config = dict(
    d_model=96,
    train_tokens=121400000,
    steps=6959,
)
Each number is 128 + 32 x the weight over its row's rms, rounded and kept within 0 to 255. Layers, rows and columns count from 0. Numbers have three digits each. The size before them is the row's rms in percent of the matrix's.

# layer 4 attention value, 96x96, rms 0.0836, rows 0-95, columns 32-63
096:145080137159166140120172097087171101124233143151156164152081115128097091161111130144145101116115
094:128128091141180092136120200139098187158165059130165056148112109113114253137139088109149112101132
097:093106121145168131105185141190073151140122099124159149100141138122162124097049120121086086135071
106:068135184091100160132100099145143112113080165127093193062128163137110061088146206125091132171102
131:109055168145091132132203145088204132139197154169163096128109118121107101125114145115157135171130
102:137109103116137128126127117158141152113116105128163155096098135133134132101074136183122145099087
111:142115116118210142136167171074097148127175113158125125118150135108166191123151083090198061116121
104:175151091102123126139080158030173093130160131133112099176130102154086172162197118139180157102189
121:146101121116137076143122123149177110139140076128077131112080107147134137133121168188169200146142
102:112124149157099126111147135121154081141132223104095165136171132150080125124149180095089137178154
095:181130084177144087111186118115132124151167117127174078175125100120134180173076067146126112084140
114:127161136164134173104148066135112111127139160131129133129171148105131076132107099107071098071105
132:089138141156149113124147165115090166143162106130167072128204126098129188096140107080094070122131
119:128088173134131104138167093153149166141153061166129116082099139107213133092098112165158156120103
112:115074131124122112131071159106170115125138158118122139138130131158112152099122138132108211106099
123:105111085070167101153116183116159142125175087133163085108135132144135189103139159152166127149146
094:057103170116083147125135142139159138103109128143165214089138152122123076079084200128069105176074
089:166101072136159091137161189100126174150161109145169075166098095134126192187103089120211113139159
136:112100115105150143129115119187136094125125138125069130139059126169113067174119163142146163195133
108:115103127127103160122134149105168142121134168191175151109135148128181138100069123129129117123073
124:119081147093130176128128107052170112118188170160112076178083122142055090167097160143185133159136
102:170125058190136096122144143135112129152150113116163085200118082122142151200119050133132142110164
132:128176134077114140134090121092193118121165177143141098135165150161094186098176165148155146152161
111:086152076150099095133105181171182169142137135167166138113162102129137199136088142139061112178143
093:120118155147096089110135112125094103141110132067109089107120136120137131088149109122092190079151
128:115132163138093163120175097078155140127129207149138083120156149124151078154126083096158095153131
096:159097085189147086115168166136111162146183110122166066182103086123136170173108048105150122093159
112:147129130184066099105179079169114117150094129097166153115094120107150090141103075113078097095109
105:173145099126192150136096104150107137121128075124125128169088073135083112161143135181165160120140
108:168125079168163112128163158105130153139180108142159070190160113110135202186113055124149133071118
113:104115137150173127132167146120100193131190084162180103138124107110141170134075116122147047161124
110:133192172108126153137093132103129133131100175120089096149217139117097176096225145090147125153157
097:173148125103103108131123133134071131122093126103141155121105107099141133115115109120115043095147
102:101096141143097117124127110091144101114041160085159132106087143127087071076084114123068171117116
100:191203086117030131129121181128118084126165172131093125175123113119139119178098133090114204130142
089:085129154124146160146135188129077137126125118099095119163198131112126111133104121087132073149119
094:143074148149105125109117129150124113125078164149090108118144127137045125097100129142109156176116
098:065150213111093116130130126146101168104139125149110137082191164142097168065136136193060087141119
093:112140139119068104126143131153107166134133182127218187111122139128080135104159169130142097146163
098:051103114076080116120103116163049180138094103135111131117111108112182098133168114083123075129156
099:130163109108163165138144125127061211148144119129115079124145125131104147136149162090200162071101
104:119122055145123125120147090075117110118110086128202149103097154126126136126096141160119177104145
097:055089127116166112139120134181155155127180133119139116101199128160159131157097099148101049123121
098:164094140125116113152133158088157162130164076126157075175125109115107121162097124079148083159136
093:211093169139110128128155170151104145136098122176092174157130111105198086111119124193162138182141
109:122176156092091138121089142152109137137177060197057134116160133120087144128170131144106090147141
098:136100124104031107116136140119113116112090135095112162076152136135087093105133155144075101143125
085:185185148143101119126124164185110167125148115134107059152139123121170181125093093099140087158141
104:093189195111128112137160142128151078120122132061054122110173144156098127125142143155091069091111
094:150135134122064118138103112132092127136130132089167124157033120109115052122138134097130102119128
086:130222159116096107160115155151161134129100158113101064156122130087172151119113104106104167116128
092:139159126139059108121136157145125088113132141102146146123117146128119120141128131156085075139162
100:116089092160117156135108101090091192134120068180121082144044122102128120151114116131176156171129
089:198106144130132096113097096144099152128119043106120114101068116138212114098113084137121091087134
088:170083071119114104121116131155142100117107111122094110122131079133076160169112111056166130090144
106:188191104124160135125144139087115097133110155117089108137135118134127116158100106138119176084100
103:149127164114170115158142159129143109149134160159175093155099114102105151113132122149192061140123
088:077183139117050155119114146134098119130123109111111109109220155113159117143130154156091128148138
097:054166111095135115152130157107185148128139121137085113116144148121068169154107139133085091128118
106:151067170109185142135161172166087174126199125142091125119176114122103115137125159105128157148106
088:131103064143102148106150143112139177126100056171114112072130132155141123126149123126165163047130
097:124196144110171130118080100126114084123070125111054164140130113128077183124196113128119048147140
110:094187116119131136146111116101149068132077167141188121162095107122119207137185139109173094106159
103:178069087101188183120171186105153094138086108106054108110134098132133095144141111089183222053075
105:169163144164120121121090135182056109135115091100055153095151154139155073156153109108091087110071
096:123119107096149157129092178047249102110120162151188153133125114120109173084097140135195168123126
102:174133105167174140126077174105123092130155136108027092110134097127112071127182157142129145107109
066:180168105111148144128144156109125133109180074157100025137120088137144118172153134122134133105150
091:112130193118114144130115083062177121139137197188170125163155136114115186137122127145164139202108
109:149155136177138132122052159118112077130110139105072121110187101111159079127147155120113136140091
086:062085148165113122112125139150152149125124140090184214137131103102099141052092144121097143133100
084:188155089152151133140185153111109139130155035155088077136119074145131141158159125130104126136147
089:134108172075140102124096096119156188141121111148153022137113169149130167109105135127189134131106
082:123114114135140103134145114175130159121166182136108013133091136121133168138132155140145144135163
102:165113080175159152125163159088113071105116177113102201125126107130107072147138113129134140099156
087:159159118085135093130063105075076191135051133118182044151108162145126177136136114102167078100118
097:176169105153115128132110134103114124127143060145088148111095127140105114151177117120093112127110
088:159152116131136160124137170153147140121104033141128204092124115154163119111101098133161123095137
082:079116149151073111139131081110116145146108182136108156147123157118119139156155117135118105186111
110:187153073188133144130180142115092131124160071135098094136116062130125125174150102113102133123123
080:136135104169151109128118148150001093119139099088050088125159105113137091151173169117076102149144
085:137202100098103167113148143112111059118167113165105180127162084125145126133182122138059151133161
092:086081146123142101137146101168079194145059123094186089141108170127130116126053118103168099134081
083:169136140132153175116134186172203085106159076135094175094160113124140104102125121116111160119111
066:090086135171191152137175144157081087132144140114091153119188092095149089136124150133109166190109
083:197141063152182144136178145107080126126170083144112058142107084135154124191141107135128141123135
093:185120107119146120122079167117132098123085079116075128103124124148116102117171142141163086103154
086:100170118121179119139114091109116128131051233114183090152155158132152177146111092134153128088112
083:101066155148131101127172102162160128126135109108163192135133122116106142098099114124105117157166
113:138188133105091131140084107064132123128136179161131085150098155132119140168155129114152081149085
094:106136125126149100132109152130162186142148027129138116127082139138115164125125162111118098148081
089:120087160083159108125090181116165122132102104115163157103134138122117142071113158120153104156113
091:085126151158134137125121151165117109130072145121115182113202125124164100116088140103134119187077
097:111144162107112150132209120146136156136130089164204151136157096115154198122061134105110130186138
097:120130144198133130126138141161095097134141107099133184118182050111171097110122122143071165109135
080:144089110158216117129106200138053119134163127063082068123106117107082085122127172110144100111076